Weights of a small transformer language model: biases.
Each number is 128 + 32 x the weight over its row's rms, rounded and kept within 0 to 255. Layers, rows and columns count from 0. Numbers have three digits each. The size before them is the row's rms in percent of the matrix's.

# layer 3 MLP down (transposed), 1024x128, rms 0.124, rows 490-544, columns 0-127
098:082174133138097117188142151121113133172132156148131119159111113196137122133128133102071155087158136156182088147140171180148136092084173128154129135126104056192146099087110110127070101110169155115112079103169090145172091110163170186093163084112144136144071144126082175117134120084126163156111075106145138112190122166136100164183102165098072049120124104137101150106123098106176133133130
098:139144143095155110106119148146163121120105147214116116129087115135117091145175104162145080129098149110105092174181146080140161125101153052159070111119100159156141141113145043056142100183129095114113128090137152159078095127089117090088164137096152116129128139124160184123098166138092121168153192147055183141088121123106159065160166162107102138183101139142168129111120187118105131135161
097:126113153155091141140219119109104121140116131117148155113133136099126165149095128138092089178131107097133093142118037096114076145143177137044174129117096106165085144127144151082105067103146196164158208153117113122159108115137161111071150178138119093132165136210058158125142127105153151135144147132128097105166144145081125147153099159060120112151082181185152131125105130099131107101108
087:113156149176122049175098106084185101078142200163172172111064121071109157148148053164149155134136150172138160124078112114093123094146189165147161082058142133170131106154137159141133097097108101108097128119132127091142140108120168141120107158130117144141114186151111134154153174119079088113098103129134167124145100126135151166165118066144091127115166139080094205131160069090141115126104
102:113190130104177170130095105155088112130157128147151187171132167121120143103111127133133233141136098118134143099099149192115023096143107099110122083109118134160123123165132182105145109120086156148085102128110131065107133070110134139167150150095130146165055118165114117137118094181096154169135140097162165145167137095089110142193122106129084115162139182130144131077175107091071090127099
125:172170156139109074162110121149145097142127183153131098105101153060145147123161107156125127131142149140129075148145149167040089143127123114170040167099171094186126191132089126111064146077114149118108126123128109149145104092160157143112079159092142119163073176163080135126165099161201116126124136175096117128153095154130091142119130141104204159079073111185103108106119145086123137144106
120:084168081145123097194116198116152127091139112143108105133176100117107117132128153092090135095073110115108110174157161129126158138209141164121106170126107165137146152150141054119181154132021108163114086083128154157108122169124106133107078158130115153146167123131131155183165118128101152109106096104148146135132113120142134119065184096138103082066142128129107120080187068101137197170145
112:123138151177054133153112140084128125139187126128115049158168147091082122121100135149132111178164160083113179090091135141166146075069155133220088122090125162150117137140146138092108129114076072132082116093159132112172096118135170117138153081135122148113102169154118150127082149167104135116106114181200105089138149095169121162144124074094162075177129116080139191154136108102133169138139
115:154115109143138104168129124094088133055132094089115169055133146088142113096146109074191090118142079179136149130128125081088124076056120155153159082135117132172165116096132152140069081111145168192166117090120102098181137161138173145180084056162147190152162136116126139086131129096122118147108115077156120089117171104095114146166094108158167156139144127125107123156151184191116144140139
102:143156098160149123112119175085131117128156075116129104093111142101083155163158072144168139162089141220088158105173126155078170100134127160111132091136088132124210088137111072098083135141113129150094148131096084147140091118119174146154092119132109149077119117125121136148142088154134135154198059109130133169115128083140095073138183184178092140138064147135200100133118147170161145109076
110:139109165146126185136049129162112133123081097107112184133127166123087151115131146162118113071128146133177173110115139144192000107124136173174125113200163138085073091125145095166172136106160152078129137176170169096132113124149090168170124112159098178108129059112141125130093111136111108160148133130192106088114089155140151108092130152104111125153121113066121131116127154113129067121120
104:176078139149107161130121139158127138158141098114139072131128120145153110108098165118046127119203090145205129113118195078121129109112111078084080083131122146171105140163080181091172095143134083138079088072115144090141117107079183124143104183130167139143108096117125145172169143119137093090114114136102190126174132111162139178133102141087087113136116156160162139115183116118160062147180
106:086164157112076180163167113106090132157142067160140121138112106111151087142203113167141103160151126145139114151111131075087054158107113134106092150135117143048115103139108131103143143155135149123190180156160119172127140081082160096094067190187097156147113135167091121167143170102112119085101149154146098118174083084153128149092112139143169118090140201096129134118150079078108123157176
122:123094094140162166144140122127096136130156110083097090081153114166104192154154122222106159133097095161110141175144078139144154123136100088119162160060082089171144118088157082103108166072147161124154098094105131139096094131155156111118124173087102125184136137043137155135064203124121116171111109158160134125126192157137111142094086161165121098157084178131146165121144128093096106156090
117:137112093134094168184163134110127188103201111121130164090087118159119110138134098116185191114121067123160171151118096078118124060171136218134079139132073137106132141173118141103110133072147108152169156121147172143136119092102136163102094125190124151175138141080144180126131162116128135155116091098121151151090148089114100072163138096152116083123042151091095159103125142090157091158159
096:115141123130121164164115147128188177072029093159158156127141131122131127143210102147106129172143139078093103132150119117084132117156149210125141158150173115098109160175171134150150099153141133131093091069153131134134183120067092123144119083101122118121146132147131127147138221119108141136066137080140168114057127168134169097088113137138065118090175154116130119149054118103106143092108
088:181136102134094129103143146095156128158052110171135133121159064101164125143141091124120145130144121133144084132144116171196132093080158116184144119149148136171116120148145133131105108109165156096155200149146101103188182120157163104099127180139120127104151133123134101160071150078134090183125132129180122079106122123121154133026159167159077156138105108127071098120147116064057096061097
125:142173198100198115141095140146132154107173087120104084086108088137107083154162150129129087113096114135112131124138115172193134128127162108075130167139146135082080165128130161096104106122120194153120110137119065112103121166104083124131059104054158117132146127133192166159165065099119127161102180135147115144210144119111095093108120135179197126067089120139153122085123145163151113142172
089:141106113180184164097144161078124106185137172096170125071162114063117151128043140108122148104088135138131090108099184167121118176182203128106129119143138148117138081116089145131132148117175159118145172132127199164098102059161093074134111171074151127108122076156133113139105125129092066122106131131093115129134110148171171173122172125117081113154131149147128164082084112088151171102089
116:177056156169136083079131127148151094182139095054116134127113125144162185181143133095114118171104110153080088085121136123112142080158159149096136127057116157179171170152150094119150041144145101111144124145154126151151136117122077137158123167110186129128133176124120159095219120126174071140110134137140110154119164093165153128091109126118151122112156142158109088049064101145099106104139
100:174160089156104095104120119156139127127082165140094214116161124096119157134118099125089162155106123124101132096086130115137074174128122093075128179152150136187158185121095069165204087206066092074076114132081161133128151152139142102106124103174114168063162138101163108155156095116153141147115197120120112094155086125100103120134195133125088132148157156125148106114132086121108183133129
077:159110142150160137142089074088115129194127141155116137096150110100160141171176094150111157116094145079100138116123118099094220141159152141119133173189151104156069078110157137125130130128144145168127171118188132126128138088095100109133140112143118150161155058123099096091113131133117105147067122063091146172094150151162077015150142172102140103127097109142075205085152122103130163122140
099:149118150133156161127055095108144154090115140203070074175188136079128152140102145118098188127113120110124139117200098064120134163131120068097174138115141115115137162114150146110077151140129154158170154157135161103153144085104085107126140098160110119101171095178141141125181096169082169040110117127075082147115162163151164135118159115122136126101136149155135117102071185124129049158119
105:090082116074166113142137170136111089098161163076196108128101107169154087120110094114087126137068124158127107185174114135132121094150197089109136121108163127162165112097107142170143121113134124119188153091151150110116145160180081121097125115111127080168164120149108157156112163134154126115117185197066134126208041080065129111159149098081121135082096140173149124104107143133177118126117
095:104179124102165089083104116147152117105101106086143101107138102125112148102124117113149117132126127110123126167087152238118141124164102117130133149103187104165155140109105141136119137108101116182123164065083081155164111071142157146088109097169116168086078135081146109119148173142063132137156128123147121066116091161179140102143156116206194103159129176138150170100182092195107095079171
088:069223081139149151115137124120101117137109136134141149158095142087076121128160130099151139143105111166178177103120051153122174132136130077132153162164140112127096128115091123182145134092093084168154135063147123170110129181094063132157126177079137122128143083126118173049190147131070178121141130093182104099138127122126140134164098135119135119141120141133122112075168186156184146056128
096:187149154108089126157105139143159108112136145107129081112126141111148148154154135178084113168118143126150092120090121066171055216110186174101137123143139127159153203157174156113120098167113147108125089182120105066126078123099168109108171145137158139157100177120109145131043120092137048134101167098110122084116130116141152154162163151177154136101107078104090063106160108127091102123126
112:137086144137136083161117204066124162099082153116141180133080137119086129123129072182139099129061189101114096068105181155095153121027161131138160167104150085137134162102095126127144143147146094171114148103111162151089176110107126102180116168132182089150168159131094138152098121142106126095161132113078117141085168098126151179131100165120087111138156188093149130100121146108109158186137
099:148095149178137154111156130199102124115133098111088170222138160224057141123141089097100085117142068156097153140099182055159146142152091154150139122108085130105134146131141150101122135181101110157148072123151162119113146125136154141117100142126146168139100164131118081127102111123172103119151104099152139147048185153155129092115080120166176100100169067115102111138121130141129084146056
100:137142094112106128144093154140165146120184084104135110137142102096146075159090196095134120135109142109147140151142171166130134121111068077080083107114087110103108134117119063130129152136151203083171175134166146118175131180153090139150166036153141050117175160099153114128149116160091171177171095144169131095083113148063192151113103094105125141142105127163087175131144129150107095162122
099:145100067128192146149095092148191087121108150130148138076148075128136055164085096189170153205092099103125110143127115157088106088065094141047098184171115159095136149153158111145168137089137151140146140122079157107182084079124097132127165107146130105123145126141126106092160105124157132180162178128082156146147107124181161106125159145092068123115146143104145150067108143141124148166148
088:138120134166129076135119127138124174103132146089170116103070138095096141128143134090095120118152111161166133143162095097089121141128181175167138069180120108134164183148130111137137149117122142078101104090186121155163146116135148154088086202127138102159132140114100124070078097148167180211072163095109047134131083096068167116145173113175113153145156129169091095135169142114083144059115
112:118103111086068152107136130142144106111139148130074151139050146118143103142049141098090119145129184128187169125115090109128138146127175144111110090084075128131126117112082167113128086141153181162109136134153119125166102164173110148161158116133132094104133176152089103189153096141181112162087103104137209142111079156115142159152150206050066140126171087107127161093141144127149199099121
075:153152121135125178058102074121140123173134139197089134120081128143107120080132175156099062108108106175120137080211108149112085130134119124130108170123171081112101125106196156146112104156112152097130114118139085104142080162143130081152139099095195115145198115159114118139122139149151152079119120104190162128133120160136189091163135162096145068127124056082146151098165126135068185131134
095:097123125122115118127113124142126096052095114084110081115149142073111072200193116139143099154071152136099191128153151149122139159102129151186173136107120111151076148133118115120138153142166113155149133112148072125127157194170108117139118116116155179124142100143104182186122125132139152160112219140089180104110123060175112124068122091113056178075151146123130116126154132108136084135054
078:064151065134125116174137047172157170205135096158130116122111174152156141104155116169131064024121101130106121122126159166124123106137132112169133082115164106090146111123156174139109055188093127131133200079114094138135110128140127121121116161147096123155195102141072138126194175113186121140070133124146149140152081147115120097122130079114120116118094175097138136103134136145140111095174
075:029133159110123173154108098075084129157158198143117148116129120131151148184124117141168112133095145099103166086113108160113094113175102180115099104136061068136177106137150110151126127142204140109112123105152104147134135146049107122120090099139163113164153152136097126138169167108185136064092140145115087160165158158142111067127161149110080118116082131101089130131161153118089197135199
088:169130097125144099112141126154172093120095136128089162090081108083109089113148093117129112098182118083082127134104155144160143130186192134110180101104127103131132081156128115172119106141135165103150214162115103139144149114170156140116120100119159053138088130146162139147070091143150097139127062132138110137132149093165169167083121104147057186158175157160109150188051056124165140169124
087:065103103134159122167124136101107100173133112151139154143130180166103162098159099156124127126168080205106121116128143117127112121169098180123062108098086129222134110132138109144169142117102073165122135085121081053150086138107136152157090111106165045224079099157115130109130141093147120132114119176125125188106146147142149205091131175138108175129099145071112136099135120134140149112142
107:104127105124123108087139068115111111163142130152120135079168087139196146173123115165169095144141148157109110097103123134100108135147139126142114132131114101115144149159152163147164178136104188093134156164097088094174107192165127059128135093132185167170105129052173158143057072117154067146106152117155125167152117125101082136023147157146115208131088127097120099161109161164130113111099
098:168131147118119090186086145103061114078138149118138128156108116131063175143158129117160056113096183144132151162089141141106135155129127130146085136150122104107107105123140053128145114161125142153070096143209107099085067128141177152143164160106142106150141083156127146173138089162106161150184111090162082166121103073150119157153090055157061126127123105157156112176099183140183133110152
117:099151080116087133136100185115137119106173114139143123143111135110160089134171125205128179081082088178120120115127115101151128133157115183137081119086183089141149119141159090073116086170126122100131180173129047094141137117148131202103126169124145136128019160107110158171094200054135127075144128086146132116141128115106128139131146162109167125118087150127105190111180094121144128142120
066:076140160169172157174144073047106113125152127169115131069143126151183141125129103139052132128087114116122143132174139094087109121146091134193153131073151047143135122134118152185117076134130139112098141117154118124147167193107121077138131105114111119127132113103136126119167138142144154067113116108135119143177158221155145035112121152125134076127128104112151158133223074126107151115137
068:032170103117115153148121102126038138129149143194161188105104096121190124133169135129094101133105129147122109092119137131106130170145158150128106120098097078124110102139135161119123128114118151135107161136164043182183046167086177080097130089121140138132148120119091094138153210150151156090120159112105137149141161150156121051112089154111132118114084119102165143150192119174119179122138
089:159078101124111112136107095092108172140134128163110124147090161092177164117104094114078087172099089127177134091214124148073148148165194128156150103113148090150151140145130124110137178174137180122158130123154122119160185107142107115098220140116154025157155125138130104104088121132119084097099148109157125131134125133106157135114127153119066164080054136102088134130155142208078128141105
107:118101096148066135151056122176170109118064177088097137091144184120203155135157109153170117126220118056110137077095143124150132119174124145148094129153082152112099149109128143126116116126113141142115166145115103175174124114170132158207105198149071084104168094091170057105138121129129196130144098091087086128134107162122159116138133139138132113141148115147096150159114089129083136099125
095:134140107171099142113134038164116148120179165226091075120141118143110137130122078103174093133135180168141154055090176087131188117149181120179061123135150126178113164148075145129151164053162123119160101117095124081151141124098173129109113072135108133165094169146167136087079111161103094137105117142094098136122139125132160161109173107094102123125142120122081146134125148182104126166103
086:209086184052117164107108133118124083166152108112104128128189175128148103129120076173101074117122128037070133164147115110117115123211134156125141080101098138174161096123117141130116121100159162151146168077063132109139133154115112194147135138089140104168118129144108138097119104135085130159129133112183080194117101127179101157095093171125117128105143142134119099122102109211157138161102
104:164110132132165040140176127144078134135141126131128114148118165124158134137148121144173102194220122158092173111074115154137095154157089109150066105161083127070140097112073122118160144139102083126061168154075115077085187113119130127097084097114105066169139113150146105140156100192097126099182144178089145110091133151118100163108123121162102154136183151163147176125151145145146132108095
106:132051133131129119208148112100144099151103162145078082067114160158135138133158132138174076131171124048190114149144151148157164142110123120143091109171162136197084118147099128101125118117135127133129066095187133176128113121179186130136147172146122136159127178147163136140168091133113141115116135096055067087133167140124094176113068100137165080103070085155089139127116079141125146100112
103:135066091103165155132156109078107128103169188152160107127144171132128110087155155134143117177153074098107118088145147134152045109108046102166149080108080126125122107111113105145116170119124167174160086147143164143101129119113142071071150116136191068178077117095086128159141100148132154182186127100152130140136157146180149080159207140126111094095152115105138132129126152101182087162095
111:116157128132165128072083174126117157091075120118157156138140145059083131166096120076120159114169109132102158103143133159171108053055111137093104122083072154083098118114121107121145137112081122157111116124211132071134134136150115139191124063137196162128132170123140160182148137130103100143126136191204171131125126072130181123118076111143111176127162120121141119161162123160102124082170
108:118164110086106134164125122161122119114116201180147182121173083106120114132082086123066118134146115103225222179165128118053097148143181088152154178123110115096134107142064150094077132144127158131131070098118185082125137166105131140078145126137071160091068131124181117170113100151155158156113135117122144096125092073127112129113165119123114139108117112091138145166163130145126151174112
103:113144185137116137125172066151120173136179142129108136152122080096120144166125156118155112174173128147165117164096148158164145096105091143169167111087120155111129114122096143129119212110145098114057070082140129114129113162100088112100135109144116114161131101087052153188118132088108100087122124146097177131127149189175108187105136108143145071157122091161061049149077176139146103158172
100:151176098091066146170101156167084186146113118113080155095137092165121099119127174063129120090077146036117098119103122096117191101119144150132181123135150080137161141107129171176131115137077132126129154153086164159096184140091077131127133124088189075145162185090151110133170149072143129077144138111094175137171131094142141120177116103103160158145119116151171097146094135096107102155177
# layer 3 MLP up, 1024x128, rms 0.262, rows 491-544, columns 0-127
095:143157174130102121172092137080101142133177067093138124133120080166153136137110132074112122114180090107117154142091117181128131149107039099193148174157124139158130098107183142132109102097113113148141181157161099146177109154101105195132076135192200115141150162154175102119145133137102156134120078077110108102184111095146113157135072116140106096041132118104159109155181097112111160110099
112:118192154126185188127078074140182178099116133123129133127109171157145135116151149122146195142097149102138126131140152115110135156128132117122101186092177168087180120060114111173077081177116091083057150132169114105062167188145113098176103175110105115164155176058117149083132141130105146093082106117078105150145138071133129142088172120167115110091131120129092119124101125098137120143172
098:108212179141111109105123106167198070116126125135149122161064146093124126114121078150104138129159134067088086089088120137113139141151195109086121110102125101163103107150154129137133111142144111110073104128082126131103117164143178125104134152224082184087128157112142118138155175153112114119118202127056192142141106157152129144137155166131125150041170115097091170153140110089158100149157
096:139136130187091093121179161127059150135125072148132099098097115143128152175101107101116111088099129139148092175154127160123147127127096139097086095133125096088092117093113107145132093123136106072103131151175144180172127133077169086124057131134161132118148156126132175115186105161062169101091139207151133082140203149180111158141157112163153056174164162067134119141115118148084167134169
123:197107103159157154143188132116099075180112151111220107146197180113110087150139176124090136121121127131126092118159127138089154091034082124147095174174152097143153183180055107132105194132126120150145115146130073122091138125118104115162165124153099145150133101169113149146147091166153080095067071130101177109098110117114099105106131147169105093134163091146126148093126106103104130138114
107:119132144068116111037158124131149171147142199118113131114082141096166165092151120102140144125154149146136085031044149164076146149141140101123087120135168150135108219133095129106089160119184131145134145138134142136150143115096119171112110150140150126133031104143162161107151126084143138137126064147111103104145150058116138123091171154138157112187171088110121140165064158116145112127123
113:174148126184176144133146095144153117138087115125171118098152100114145124149181094116135104153074071120096105127139114142140179117138080135080079148165140178142097151049108163107111159102131212164127095164135115154116125120189111129103149121120160158099110094137164141131136066092183106091130128157070097192125088110122149139094098175186118163090136103077149131054189162132074106154117
096:095073122136164125159130135112162138181056148105081100135143146162177127171114159148038169063143192127103147137145099160180178122199110130133107156149170133102112150121145113125168132146103117131114146128105093183120123128101102112117132189113189078088079089151138130156123103169143133134061131178133126104096128088094122119047137143168128106124135078139205078096096095108134131127158
098:145116140118060117120103096099130139120057170198133163141172059211169091066122135193139100126160119122187096070119175094175116098106139112137149132129174112101090152153183124170138076112162173134142135161129160156156138132123087091155145126146103099158075162119110127147093125107109137165132152039095116053118148129134142110145077113118126116070159116103105125143149120161128121192130
117:140109173101161036178174161016139173181054126121127147126172093085122184130084101122114159162146120124114112118119161151138136094176118158101125072117168144143119167151116141099204069121137154125114096124130135169109098125154171149119142104161171136071109076168118136160119144100051175157124135160097121136110080141128138126120104174104106097134170121105163116133113078091161115138119
111:126107173108096077140161076125138145080118215074089204132125123147136101136158187137150095109155105164122147153154088123120095127098103094146162108116186061074118068141147140127085127128120111095132111126121143167080144187138092125172079103129114143125127168160113065166143098147116176130116068125163073170087129139154168129109129131155186095098176112161117106066199135153130143105141
104:109122110167127154113140158142139110121151177129141107134140169139092111056140126177142105130087099120158106191129169121149114130098140117161126124185104104196127159098139073087108069161088064160112118100166127133142165145080161145186106108092123161099122162091107149027072157104095144168158139110097077145151136176117075153191129096098120103187148171095151079138097114127194118126142
117:147109145074113159161167141101081146182134199090120076100110146108127128092133164104139123121172106100088052200134211141097114086059110098158119144147129125112127151121170155064151072130164169103178101136091134118151161122198164170120136139117109151091119060134153122148129070136150088132137110114085085169157148098147139128121175202156126114088122125125126120083154148122107171130167
115:179130139169168149090065081117154094146093151137120087163151184122088101087121040099206138191143107106108126138171185131124111160169090202090119104105118123105094173146129124105082118136111108120097069143072121114158100092134141099135146129137107137165143094101137111136133177097120145133095118165107114084077148142141147153219138151083165151124092170114080115117168152138145167084164
106:144137124151144176142105152088105118176161184149109097131124118147099117095027119147163131113114093217190126170069141103110078110106095098081146118169122152144071148153128114161099129121135133142114098079164154160175101182120132122139129102153135114158126094136109161077097093092166068127129197150144162138146151144149065057135117117089156084111132158095097128150110095105202102132171
093:117136135088115113138111116088146130155133132117152132122068049099061155133139139122232152173143143152152129197077100153138086129160090114091183121106053073217109121093128121119129112143180129151132127198126137141119153123125106096126121083156130149052150131171137117111096094175103118137115132120146097124124138146216175105142205111116110130110167160174142140129182100125117145137133
106:139109118137077124125153079111132135106118131130131149168161162163150161095146138124161133181105113189136114117066069160055121118137106142158101173104158076183122160131080156129090150125166074120130095087144163169136131125143132113097213136157080149074120087104073120112099147141120141127111171090131155167077115171142168180051195145104084112150179079100160073166129150120118122112097
099:125140089154120114123174149134148115090115137153171136160166115100159147127053121080140087127137097163124102051133169192135068069144123176134135102128145178100111109093116159123107133133085174124096154156127111115138129112202138090117105185082153105125086042151074192116120137131210099172117137156094117115156101144138147153148102160110152101163079123089149167204099112125074127108125
105:104199070056104159169122102151110170102105145191139148179149128109108079072134133125117163108157150123177159161099113159149100148115081117175106114168151167092078100105121163137111198141119166151088125132098136105131138145112194102126106097148091123084114081091144104126045121155095185129154158126087189117110111084115094169133136146130077120189071120120138154181156145113120123175110
103:169121144149078096195134173162110159124099043118110089142109086096166145139160152140097132104080142158113146165105111152116070106109076102149143211115207105076148132102121142103135089149124135084149130171110073130138151172146077113107064141127176125145094193150152167158076175147103112125099146173063134146151185144109129126114127125109186107127198120140122122145110109138131148104077
084:143110100073108201109134193108135189125115144092142114070106174175095102094089112103159166129129141168138133101205072140161071164141109060174164159106108163083136174129113125098090088156111132120118110117104118152152137126173080111078104121114156143113130211148105150175132142183089104080179081125149118105125072145109170177139121108164135117123140158113106133177155119127069120128168
098:106155121115180060131175174166165133141135159138173098133165135132149093130169190156140140114130148095154082135159113120120085085119114148138119117118097131084134041115111098177138134169159182146096175119217181036161145103144133062113110076101165145205160124125133116135090120112156103124091160147114142121090134100111105115119093097132139115134144112128172076104133092131057175112091
104:154154122135084116112068108113116199150109077091124170122190171110120183142120144108142101132122144163153166097099122081104130156105143118119111173130096170138088139104133092093122099146084094131109118119130104115128176134119191174167185152172171125125139115080131123127127090121146147095131111100160103166050193098142181175099110187204077114147085132098129105080128137189127187061129
097:173113170160174096104106132176116102151116098148174078160100089139105075165122143182141176129131136122120149170102100117150116129086126107131163159134133081144144085000097124203133132153138084136147077153132182134105130129168151193103107094124167095109124126139079144100099151033129117157139130113048130113125156121132194113143146169142130164122140124077139107110117165131132157135128
089:176172119150087137182115183110111113106132169126071098111128187137194086161200122056143141137116097135105188106117092087127071104087095162098152116101171174140076128168088120128143141143136120073112146136099071153095090065124117098097115157149141071145104164094182122108129184223122096185118120133132120147107091147130148137155115164139136104117104074172103114131138132142115140133165
099:100129169139189138128127145118077119231144125128107120117158177145104092150119142096164141117184107112117130167180183151117114121098048097146108101153096166145124090128162096163123131017111134135132125127111119068179091170172140075134119157160169132119141069089091112114126152122129130164086113138078077142136150135118129140131096103135124116157140158146186136109114112089109224070113
103:130114114130117149086165110126154115128124192104181119086094154152146070130116149085136158146148108110168089129068125199074113121154098133148112147140103171130131138126113087123135127120163094133115125115174095171097119109085131164063141144101092126107169146176170155123192057117110156129090111082090122195076054144175129133157168143182108143076114105087155143223081120158137147153141
105:135136084165102124116109158118184130113138085127149131074114163156162091115077134170118105109108075147096153114155150115106148173143066138179124118120182177110120159103118134112089138178091176119085176082112131127094169101089115119094095092149175145092168178111142041095112158138176147114140171094117152112148098150177141177072097183071119123160093208130162121134097131165137086165105
096:131100103128112127145160097114124136062118148116094157141111097156117097119135135169137121125071125194165102117084133114119103111128141163149173186198149170159179135174112169096121105138126067099141130129125173118117168098056111097050104123163124174173062056150069170109123122139156082132140136134122080151157151148160046124161121166173080098138152102127141147167125177139182132091151
097:181134140171123161118163095098176103126165173186144113145132151079115119084111142184124164116127130141110057149066080094110147105047130133142134180098152099156151133131094130156092169156149105165150140137135130177160123119035147154057112132108158137130110151161146160097128114087116115074089106077105138120128054107117144115163090165156154138084151132077136126126174084147129183200153
087:068041104164164159106113129161183116121142239112117101131126182117164171119162126118126142165116090118177148090108053105110131089151140115141134143163111143078160193130129102107120152144116126093129185138128157155063102111135181131153088101114125188128170161166121106115113140128113134150156157065119026130111089117149117150120100138127140151131145117194132075158142134076138116099103
103:111082151113148086171154120109145177172104163186124145165145108171177121110105119097095122133167121104126081140108136097096138069144077122116120144092098151131135122107090119099139132148087172093138164060162166105132114145077131120090180174102155071115094135178158129116098091114089191103132168112086070150124118086150113161231123107148167132122181146155126114124167200117089153191151
073:133181130128162161171106072137101111159090114130097111154130103141164166100196153108082119135156149111124140135087165190169093152150126102130109110147083134158149165113097108131120091073136054109118136128100088113122152151067177117131092113103128089175169084143119069113108120096115078141117077147097139150130191181164056132159045098122136138164131172151152165143159086105170203133129
089:130084138182088166171097117150106153181134159117140107122113084173142103143155115050114146134172093133120143122106140116158108130110196124128141148097190092185134124141113142103166091087123195126063112130077161180115109116154107166157114075117118183135105124105138134111086124083118098137064069138145151126124109107099207122201128109093149082135151136138037164152151077097125163152141
087:144175127108168072161126119175195078126192128126117074131117158105131107102153164152106092152165123162143139162119176106133107086117157128096130143128127133057064173159119105158139145161135103113142136124112150085146085132126180056142143191090200133103133128108143179084102098130119084140108138085170167101126095166105099149131097174153143111062119122131114173146046116097147064182141
081:167118127133114143144117089104129156128107077158158094148109169084188178141118109097070145046149154164170103093131126122137107109082183078147183159125157166088118152117088083128144165074085151099147126151109140097111095113204072107148110181123090172133152165114115143049123129142116113115143117065152163121113149122128130167162163183142127150130127150141181113059178074155141076132112
085:147148103167151080145149145146090135158132118108100097101106126047147059090167086125136108067105083127071101106147097143126139156116122140125177130151197116100132083156154172165130089120092127081150186153081058151129123105132157118093070129122139092142074124139108198129109107172170168169135089170140193104102115117100140108125173141150110139157158153153098114193073098146141119178173
089:175126113111124112055146135135081132097186122124106123159171091153166105133157145093151138091120153106081112180134095136095170110112116116071159123150170182120164136116151139129082155069128110080119174141113182124125156134160151128106090119173090112096178211086143119117137079156078179098144076165088128079142171135181106078175136127091164113136159130175135109150140098201065133103141
107:140158097132163164169132167085132107099114153193154145118146166101106095128156137121151165135121112149188095117117114132130089118222086113102102177167112123140204141105100125104147153106094084160121078158157174141117106131069095068150076194150175072160092082165130171148122113123025138115122106159139114109096126147201120128151125100152154157131153145098138123131050106103131138129119
092:116151133142174136151126081187131149103054151209139083143167178122108089097147119108121142170106099100118085036108131132127135110109162151022100151091198151088143163149130151172134093075149167075090096073148155153136135108178145178114109160094099095159088125145158125150096132136124144126118089123137090094116136089102135109122096127142133154214149127121163106145104155104153135135164
122:145146077116121105123160124151143153137126135147144151142115171175144131105106159161164146103147149109106106115173101089111129127105145165156143147155095100139096077110124100135129079129123080082139096085101126138127175095090161140106114182132125125119049129141170135126164134125061076182129195052113037178207103142127170125083131173125168121154171142136172146202071112141073149104166
084:128079175169132066119147109151108188094126114181133142165134123118191144141137108071120152121117083161158160145115140108190140097131148140092107111150134092152097061135105114131175165075138160083141066101069129182143168112111174104152104167161106093123155083123137132110173127155139125120084139069199086149112146118139074155093148149102176139097151139098178100161090107124203090175098
082:159081086112190071170116134178125135111163133182079109170148091150145124102157131106093118143107199203134084101109079087124100154098095095112142148191130112132150090098107163104083088116095146168150112113112098191131107120079141215138129143134091056101119115177130135142146148151138164116094113108107142131128160115112089143133214093109164141132140135109123119213103114090137181109126
104:104117167096171127126150101052097104144163175074152124091138103127103153140170174199120170127096162103096105192073115150103166144079142103183177176151085126115116120083177140133095146118116113148093139129149114139109100150144155113099078090164145129095119120137129147103130116154121128193112112094127136124135048097117137127107116133116169062065092173141237115150094072139144157142149
119:142137175108131129117166051143134129127101142126181112157083072131115124093081178183166116117182146194122142129191194192155170106122185105104147175086106146163097082128149125124148116163124126073157095118104122119137161110140127079121110091123114132127139062139117060165122135135126051099056159149103191159100132121142158119101194139096091128090143107146121120125112063161162131116122
101:151113114138088170179106155120080162110144112111113149125113132123192165124095142171127141103148168112102092105154213175118068119100125080107120147119173049138119123144133188079095120175152144137086128154134148101108176142160120169099111186126070119145141149142158099083143047171142129169103144165066160087164099072111150145110138097140157121133128137097075171078095070182133126099128
089:139164128103112090148076151131103141169165103168084134073139166089082128151155068135130092096139106153080169138139121147126086099159100095137100071060147136166133138099153202133105098111097113065074151139135160114124169125119150108173121146156122142120079114126069193147117048155135174145147150196210129106134108126154121105124143118117120142136138156131137146174165057166114207120116
086:111133120141098148115123089118114120114105125119111122117129103099103141114132128109101180060076135125166072119186124119129148114124125123075179157081168201168104092112195095103073132135153179169152139118161170182184091124119118149159154166114205133100126159083153159118103144075133168159149145066105089147163099099171164152149142128109077103105068149107086035128134109146160165167126
103:135122148176084103046131090159144129084091125171099208150115108085086210064105162131126156140116164130109092156120155107147142096195193119081148183102161146149160165138085154086111134168089121154118163152089192164098164145166079129116114121111129098130111159144156123052090101095151147110141095134132132135119155101194140123120162076114099163097132138105116141142127145104116058113122
096:163203122165145155131130171153141166189061095114161109150090104169134118145122097145100153134045133125165170160081144106085132143120169132077157175112147118125113156153134138107162105133133143104141171102156113099138160175110146186137127067165161177106106058114150171062167172092145109066082151136076137115097161129123128073118119114106099161123085187093101143158150115109087129071143
094:140061146113115073168152103176124119117217127064103156137091178142142048094142100128054105161112129087117067138153102124125130148115093111120175113116147132117138147151107117110163144185135163089138068138116124089139148141094076053123123150107140110081115155142147104090104167135165130135142166095107136138171179144061160186161119148121119066182097119133191128138167178120125116162122
097:149101188174170071091178104123152090170125122144124149091085111114117100153177114050134146090094083137078081135165184066144141099167117163125175151117119127133170201145111121154101127111096190122124151105128115127100131135099050097121158160103140120201132121077150109128207115147174074155062124157130114097126151141152075144116094115121160154111149158091151084108168116100116124128132
103:143132048119174160138126149152179105098131084105117052156089123134120116157147047179090178113103147120072153119138141058108121132127148156120110186122184118188127116148138058134151075157096110145149197153101138138102158129162129139122125143090154117083089133141105150111128111122104104128106139216058127156123112126119195090127145129112130144090134081069174100196096116152124142118144
095:040131180081122142110140102088163061155118138121199158144134140103189112068150098113185141234177104165154154137144128116122064096179089121133149151132138129062094158116142116109111096128148106218076133130109169139097105158161129143165101142171133130160103124155117104110096150127074110107118128064165099099116150110134115109154140171109100120152140179157101141111133080121101125121098